Part of a small language model's weights.
Size: 9 layers, width 192, 3 heads of 64, MLP 640 SwiGLU, vocabulary 8192, 7.81M parameters.
Architecture: RMSNorm before each block, rotary positions, untied embeddings, normalized queries and keys, skips across layers.
Training: a variant of Muon for these matrices, 170M tokens, 5442 steps.
Each number is 128 + 24 x the weight over its row's rms, rounded and kept within 0 to 255. Layers, rows and columns count from 0. Numbers have three digits each. The size before them is the row's rms in percent of the matrix's.

# layer 6 attention key, 192x192, rms 0.201, rows 128-144, columns 0-191
034:116149110128102091114102106153114125140108110117102146102128174159154181116137132165150122135135129111133095138119125120126166144208121079107120101166143127138134150100158083141116106103157115153099130098127150144146118109120134125131143103139092090130132105139182106125121112158125170096111134132103104141117083167170114096122164112126165120116150150148158143177136119165128128084175147118144148151146118097112124148152126124102152168119131154141138132112124118110098144132136158114117135106112114114137157154173156094124114134181081104104123130100122092147117138059124105165
036:099103117086117144128178161158155128129150136100143154123156147149097174121115182140155146113147113144077174132163145123125097137131094138116111128117084113134138104095175133090131104154153114102110130091159093130141111155098109121157129099156140100114110158121133148117088163123130118132129150156122132142136104118120153124124149143129126125154066145093146159130115127130110121172130107165144114147139120139140127157142145146140156132092147130071147095148136157105119138131068130127104105083082113115167141143102150120115130112137147175146121120119133156180148094158180182128
038:156115105110142162143186088163149105130159182104163152153119093135153101145109157175137113098132132108087132136168122123138105162162143149113112110100125140167122087155140117101138121125141092080133130107126097116091153124120118127163132129151122079138124148160110144121107135135126165140143137137125080128153119138140127100094139126125117138144118124083093177131132136166159138114155129156180084151130093142132152134073155148127134112116150129096105149153118121114097132112149128120110110113120141101184152110109191141114142109152144183166135165127124121173160125141156141126
040:135150130149079087127104170149141114107156103188104083163113157151110125126101084130134136110133111114155151110114145144163140110146128128153108136134143107122158182119111096122113117124126163124149128165181145164115134132113099106098150105134118151126142128109107104144119141128141125097120152139150114133137154112117105127169140168138133126132155102181189096105101083102123130116093125099108166097101115109109139105164111119135103153156151135149117118108149118105180111150094143143121137158130167140091156124147040117131102147171140106152099091159131128129125145111120087140
039:107175145162140089093146171150156098117111079141137085122134160167143124093107123137124146142166121123138116153104134130147148093091146141128127123123150115127090165130157114148122111133133120119127121141141133148107160108123141109123123093156082183145150139121145112146150127140162115118145134140152156120139137113140097115162148155155079088145147105155185086103131132134162128165097142110114144110098120132085122090158106151126084131144177120125125121127166155115187131153105159144144123131123158152130137141162042136151095177134101108163116135159141116108151131149123124152
035:148162146122093127162117113151128163157174070120081193092129130116141163073109175134121111160130122157143151150110125147101111144094114118165163123114112100169145080159154120124119088113157126124125109078115092104122136137111131142126155143160134141134097136124113100142155147105124130162144093145162126118129124128122117135102094149144106158152137125116126091106180139157157117143148133150146104151137061118074137148136127124096129130104140135137134090077116129142075147122102122145114145163112079124157128148110123125119110123140140116112108194113118106104163118127129142125
048:141187100092138170099141132118148121137137074078104200100122164114092143078138123150116155174101125199159123162143118125133133157108102140139136115143103112171134094126177142109101104123132142126096104122113106073125110159119107148140120136148118092126119154094121109160170114119099096141120103154131118120113103127114107175090112117102138115116153102106113113182126142121132134122142094191101124112156126098100141114118140085113130138120133141112107121106137116146094135118135110135121097123130082134171136146123163102097150144133108101099128124123138124142141157120140173138
055:112099146179139107096158107131160130065142145183136073127098197150146134137091135109130155143170119104114153124109141098143121104102147118160078157143129135122147153134104135138129129123127111108143109175164181148148122068145117101108119085117137119157141135165120105120132115135136132102105147115128105151147139116131163132180128158181099130086126111194140113137126146137132162100143125100077128121085160157155144101140114142104118126134131116125142082143080136112138098159089128121104147162132145110120123122130105133144128114127137139160131147183136131127109139124145111103
049:155108137105108155111123129159111144143104163110171114184125146154153125168170084109162117086094149118128093093125075131157153141142136136093138111126169138115144128107126128127121122103147184130164125103125107152120149137157112165111140101107116162124130146079109113125121101145091138108160144115137120116110090133161143086115104097124153101144139125134121176098116089111112134117098148082126141119092171138126083116175168111103106117110139153096113163133162150129187105130153113143128130124123180126091164091141112149087120154129122142101117124143118116146097121151121090121
065:144154100182131089109120121139131130123106155106124171117118141148144116149141091125107152161171104158120094140111116097097146173129114112136096147125109102120114078109124148124125138107106120137149118127121110103137153122132161114138155163123129061116112161164131100126136114107109160137143149144113121164109103111153182153123123145098115144090154126119152103159126100112148182112149095175104161139115147122101138121121076106112107117115114168082156154085134128079130105084108126118142145124114119110165157105109173120127149103076120156126164120148112172110108091148091134100
073:135082166142108118140122126131104162130060104157097129159123090135143097128124120143132118131187123121112128139105125095141132145150103101123126117124186128099157158159094082120099116142118116148147164135147138146113110139123162137171139082131118150146126122158136095154123095140155132117107132106160152109106151112114164089172127164169127106145137178208129144067114122144093081124098090111088154146118106139149113122135137100132126117159103119138123141156131148170118087136094096128124144114161116123094132140129121132151148163106139096158103116139127113120080111143107118146
096:125110154125098158159136156097113154172153131124081138109136167154122149147129179151145141153128107146118177105128136139119161085079141136118117180119143108112124175162128120098149140105118132088126106116141137127163137087108107099096080080110168110148105127120130128084130137115135144172124104089109126149117158106129122139124147128157087117119148137112124123110135153118116135130143087118114146116144164126142112184106161151094184137107118115104146091117115128133097127134146138136133157120157113077089152144109145114103074119156156167069136118158101123147127123175122147113
121:132093065120189136129073125090159116164158132143150148102140147146130127132061118148096116100136158116101128125132172108104131109110154081139130159099128090158133121131110145136147136165108140138149120139137123086168202072144109129158135132145088108142148184097144114160170114140135149105158164113131122132093075122130146132115133125117150163095113139140174101162147093129146125122118162170145159126128137101095127151149168128157115158119108130122094141105140122078151135132120117134098140152128114095161128135103132140122142106120105132133131157119106123099119129117129105125
130:207216122162099130137146142139135127111136144120117140155120135126113101116105155119146167155128135115153090152126110109134162115125114120144104145122132140152157146140137097201106165078156144121105129126135124122159144105145116131164119153145120095109128119121153116111122133160077159116096168117100078096130122176123124106145129169129165131124145162151112112121111135144133126128107102147121120100150122101097164112136120151153119164126112157119145124107126134126132119128129126154166102163142127130188090118155162121096150094163106141097134137132165191095142152164101152138
124:149046137113136144136159136148118076145118123101151082127191129153139116130140168123159114121122129131097138132148119132116134144080133132153127137126148130083112123151146116129131133129135107181105116128128179106121148162098117147121148167094148144120144115178111118089112215148119167143114128119083170110153127095116069160141155093104125143144135142108149134140147125162132107152129176136134143081142132112152126112116107146123137151157106104151144166140158154116130133149133122135183144167106116150148151118125128156145083077131174148137098125111138129113141129122125158129
115:164123104133114082100147093129162122144121140165161150123119106125133142125059134150101160177098165146131094114132176121153169115151140102131133092142122140137140131118132106108121160117121056176095142084125169144126165133127112110149140137144108116168087131130150117166112120137123130154105163123132088119096103115086134114090144094148085130160084147128123069111124151108130125104090160115131143144142087118115146162100128152156164168149127141123129120123095106098120147159085141105123147119119129149154089124112123132183141139131158143162148129121163139126138142135110115150
035:085110098132126152164199108149151167115133095126123174084121105146105155142108157053124155136121130159100154158118110113119089098150143146136135138143130148117149110110124137137149111154179103115148098100127109126136083117082141120144150114126116109139090158129115168130123141093084112136138106125118092101112068127131154125143105127108082140115097109129097151148128182117116114135139120173179129157106153134121143171101109129160127155117128125091151120109089114103111098110067138118125075151111145119155126115103136114135159104133108124148110115145152128169128120142125135145
# layer 6 attention query, 192x192, rms 0.202, rows 129-145, columns 0-191
034:114121123162110107133131094149122167121091121143136132125121172126159110108129141149117151171140133115144124141145176155122146103120178108095139128156089149130146179143086177159156116133140120118110131157148183136126131131118117150159119136098113103125161136070116124119168116104136149092147117143129127133126162111117092126135090131116134112133170117139136113126183111104160120114121123107138090131147104098119107102156104127137073143157062117177118123125156082106167145123137156109149094127144138151069103146143104123119055107101129100131163121099141127155111150125140129172
035:147153177163124134115085101143104125141100122159107111131116101112162132144125146139156168150111133134141133155142166125131164088056132118127112145148102110118137141138125171107150126100095141158126164172169184119127109085164163153128101140124120122127145145084133097100141149129154116118123111116107158150127169137126095124100085105133109175102147139166174104132148099100159137125108109159155100142142143117097147113131111122155115122160143115156122106120106118149110124125092173125155148118144146097103149114166056153105160143124136095093166128146159122146147105108138152123
040:109115150133132149128195123146108125107154152103121164124187153092106158123128125122136133104132150118148110101135066103135142159155136178120144141123133129139114106100124115097117150137148165119097149126066135080154152139150153135097155140117151088143091104146114139116116120118100102129151154110183094142140073130119141104138123144109131128121105136070111158140124132126121135116154109159092177094090162169159125108064117140118157097099106150118130168148115119136112097148156066136135114116106124153141081155119160128160134151122114129128119161120105146143097125130111115126
042:140110122129127167131167143121131133094157159129120145137142116120101167116104152115102141142113120141123135101135096102143122157185120147109122110056102144162139109153095116142118151156125139114144124100111119115161145127136114124072128169069167124144085079122105158123087138088105110144123136146095125090115078120122099111139146159103128092141116138071126170151087148116109106146125096157110139090122174149161139132090115092134151131115092152096092151134092129130131138140143100122128113127117120127138119120088152140167112095134145152114141128114120148201111161086132133116
056:128116102123130164105196150146108147124156124083107176155146180118089161156102101113115071077122148127116143148144110119114126158161176185107142131113143146155129132136133164135105153137134128110133133128106120100139101106160137140115119157127145108129088086111114152112126181124100096143105138146153111137151063137090118139144110126102139133116128157077140143138082108118097123117148116108094128106141203131147127135128125142117148104144103135121122127092115142121097141153160066127153115137120167121149124147097182133139177115127123117156128160140123144152115108138128151131
056:169107135106086159103155173180102120110158144095094163128162136124115161134124153066120062101116156110128134137110127122131107171147129155132151150085148117184135111098135109149129175142107153099141162101104136136159138126136136124052118143148146095135110124107126141102141144099100132138125138151169118171150100122124117142143154129163126130155081157133124169122095123121133122107128136156141143099176149130147131157099117137098127090111112165127084112112120145144088143130137118127127143116088155141134112168111120174131129106136118109128113193146107156125106103130141132123
082:091146154116099104121065130117153099086165142151125119114178106074119127103132140170102186116142113081155123140112099120149150132149091107149149115144127122099138131123128118112118134102124114143117127115172102124158176147141110130121158115152152123126150168120118110121095092139145132107171134132121141129098159116151167151129152127084115132122133084148129110157167110128125159162117129137142143151128053148118092103137127143126102152108151143132137185144139115126141109090105151137089159129140077151097128135112096099134109111153123146091118090099131136065109159131107100146
076:100126071168163092134049089091118089125120124163160101149121112113139116068122099183108202115162133120140156101098179123119139124118150127152084113181105151104114151141112149114137146130134104133082121152101172121120150118148133108146147086126157142100143123143118107113137127141174106130102116147113116148159202104149107121143122105107122175130152127102093082117117121151153122131137126122130133169072119148144113116127122122130121124109143126148136151149095115101115126133110128115121143138161145118137095097144123149150134155138144115159158112115170127135129128125117123138
067:123109106110124137130099164144125126095137142104124152119128057064094140097145108175117135157165142095179116140138113116123143157151095159139122121115132112115152112101174151094095152116122115094106129091153129123156162141140086118142145133135128122144144090131116126130115144130103100105162089154111155096125152112131157143106187072106156152179090059114140129169170126183097114127136137089148147145147120139115103108143119109121120144133142147138137158138142126153104130100143125135115112159125126138143120133131117109099098151149124103138151099112070118098131143109071130131
072:092131102078115115090142137162141141134132125190156120118172116139121123137150104176157170158105129132157120098086147106157112119137090136106115118105194115112095135143149081173150137102151143132123098176157118126137101177125078109140107127119107156093139144092136100114147123115123129117139103096118111129133129107109112157114139164083128111137117109156142114140170133100128116171067108133172112130117083152146098152136108126136103146160139154162117104113168118119149133153084135135117149090136143124175143159133128140132162139139113127125134132141104115133163137178134168111
080:170135193154153149109179145137108138104094081141135140078141138121145142121096096135109126131090126134095135122179144114137155096123135152118132128123094108126127146109135148150167099146094180112096097136106126140158110125137098122140055130123111109124117154147115158101147131147128154152128118118109115077117107131175177119085127090142153104127143178168195120106161117110123148091127122127159116150153129156139113161130133095149152181169088132138120127136120125126084129141146102139111136110142098139084148122120123135134124125146152169112152129163105112116148113111146155112
123:164140040097120100109113158128144096159118113138141148138131162122127129094089104097159128107164153107127139147076146130088084164124113147107119114151097091135147125146099153121123133166130197123166124107156091134151135129087112088089157151143114144114139177127143139101146116160142153124143116076157132108120074171094079111121101143136151110122107119117140096149156129131148113134130105126108117149116124101145116126134130135155120137124110150153146098142085082089117154143153143165135134121132106089142132195122140133098123097100129137118125146104106107137134121124108115139
129:147150145104129134135182105126142122121128145111087157114106164130143141144120107075153130150150141125099102116120101093129127130185106153107110140130110135165127153141120162160098166128131118144169170146132110130142076158109120108125118159151135094123109100087150109140097115147072110164134133143123140088100117171124151104121159148133094068112116110146114120104162127119136131135142098179113122125167153147146108137127123174142175191134127116106103168126142109073146138141102170144154173141152125139145099111130146083146127132116141168154113118116162137117162141113100156140
115:115074129109125141140150134137100090128130118115148137109155161171117092138146135094150104128121140131081158127073094148100139138101123140183141124135160110088143104117095121167170146139132119162155111065137109135125113131139112157081165102108113146146130127154089138139146186128116111140118090127113125154124112119106117146116124138098074111134108098143160119144122139154126130110121169127088162104142154098114129126134132117133150172140079142135104142162135184155159152164077122143092139146164148112093104114116092125144113126152129142169141138124172117090126151113090139151
121:121137142094101122126134162109108132136138140191147134131154121161117128140103125165121158124112130156099103136141137134137118138088143114107123126164159152120160095125145149087090180125154085161154153061120143159126132133143136090179101111129169090157124121113098109184143119125137162138130137111111144165140131114076103146115102134138078114108105127123128123066132131117140109156092159125130142127156104128082120172139126104139129140107160104120101145163111108085094119162171131102086109116129133147124102138118157118133138096146169145131129101090155131114154132104073106112
031:137087152151134130121099119100089171132074158123121118121143158179139130126088159084098121172132132129147118106079150152128164113117132103162122112068104114140114144154134128160132139139106121138145120140137113146115123137160130138082156141101118123110128108138121103120147128098127131110149137109136180096132136112149106108141150152156069109184157154123133138105126135075114121127108182111149107111081112130122117126149125077088120117149112143144141143127157162155122130129179129112131181133128141123128139200124114147149078149154121120124149086102161121151149122131096083155
032:133119171123104107075108120084136139103119139096147149164118131114127111121109149153153129193124127082124082122121103116105103143129160072141167148154141141152110095115110135133125159130158134132142135117123159136144126149129163126079151152104144092132126116123177135121156121123126150104112089128096153151149117154113109095176138127088180087113151101120152120185115147128107133138113077175110119156118120128136165108154147088144124143136127145132136156131162129165099103121101106104109154136159144109136153182155093109162103126132149113104112104164116161165126169131145104105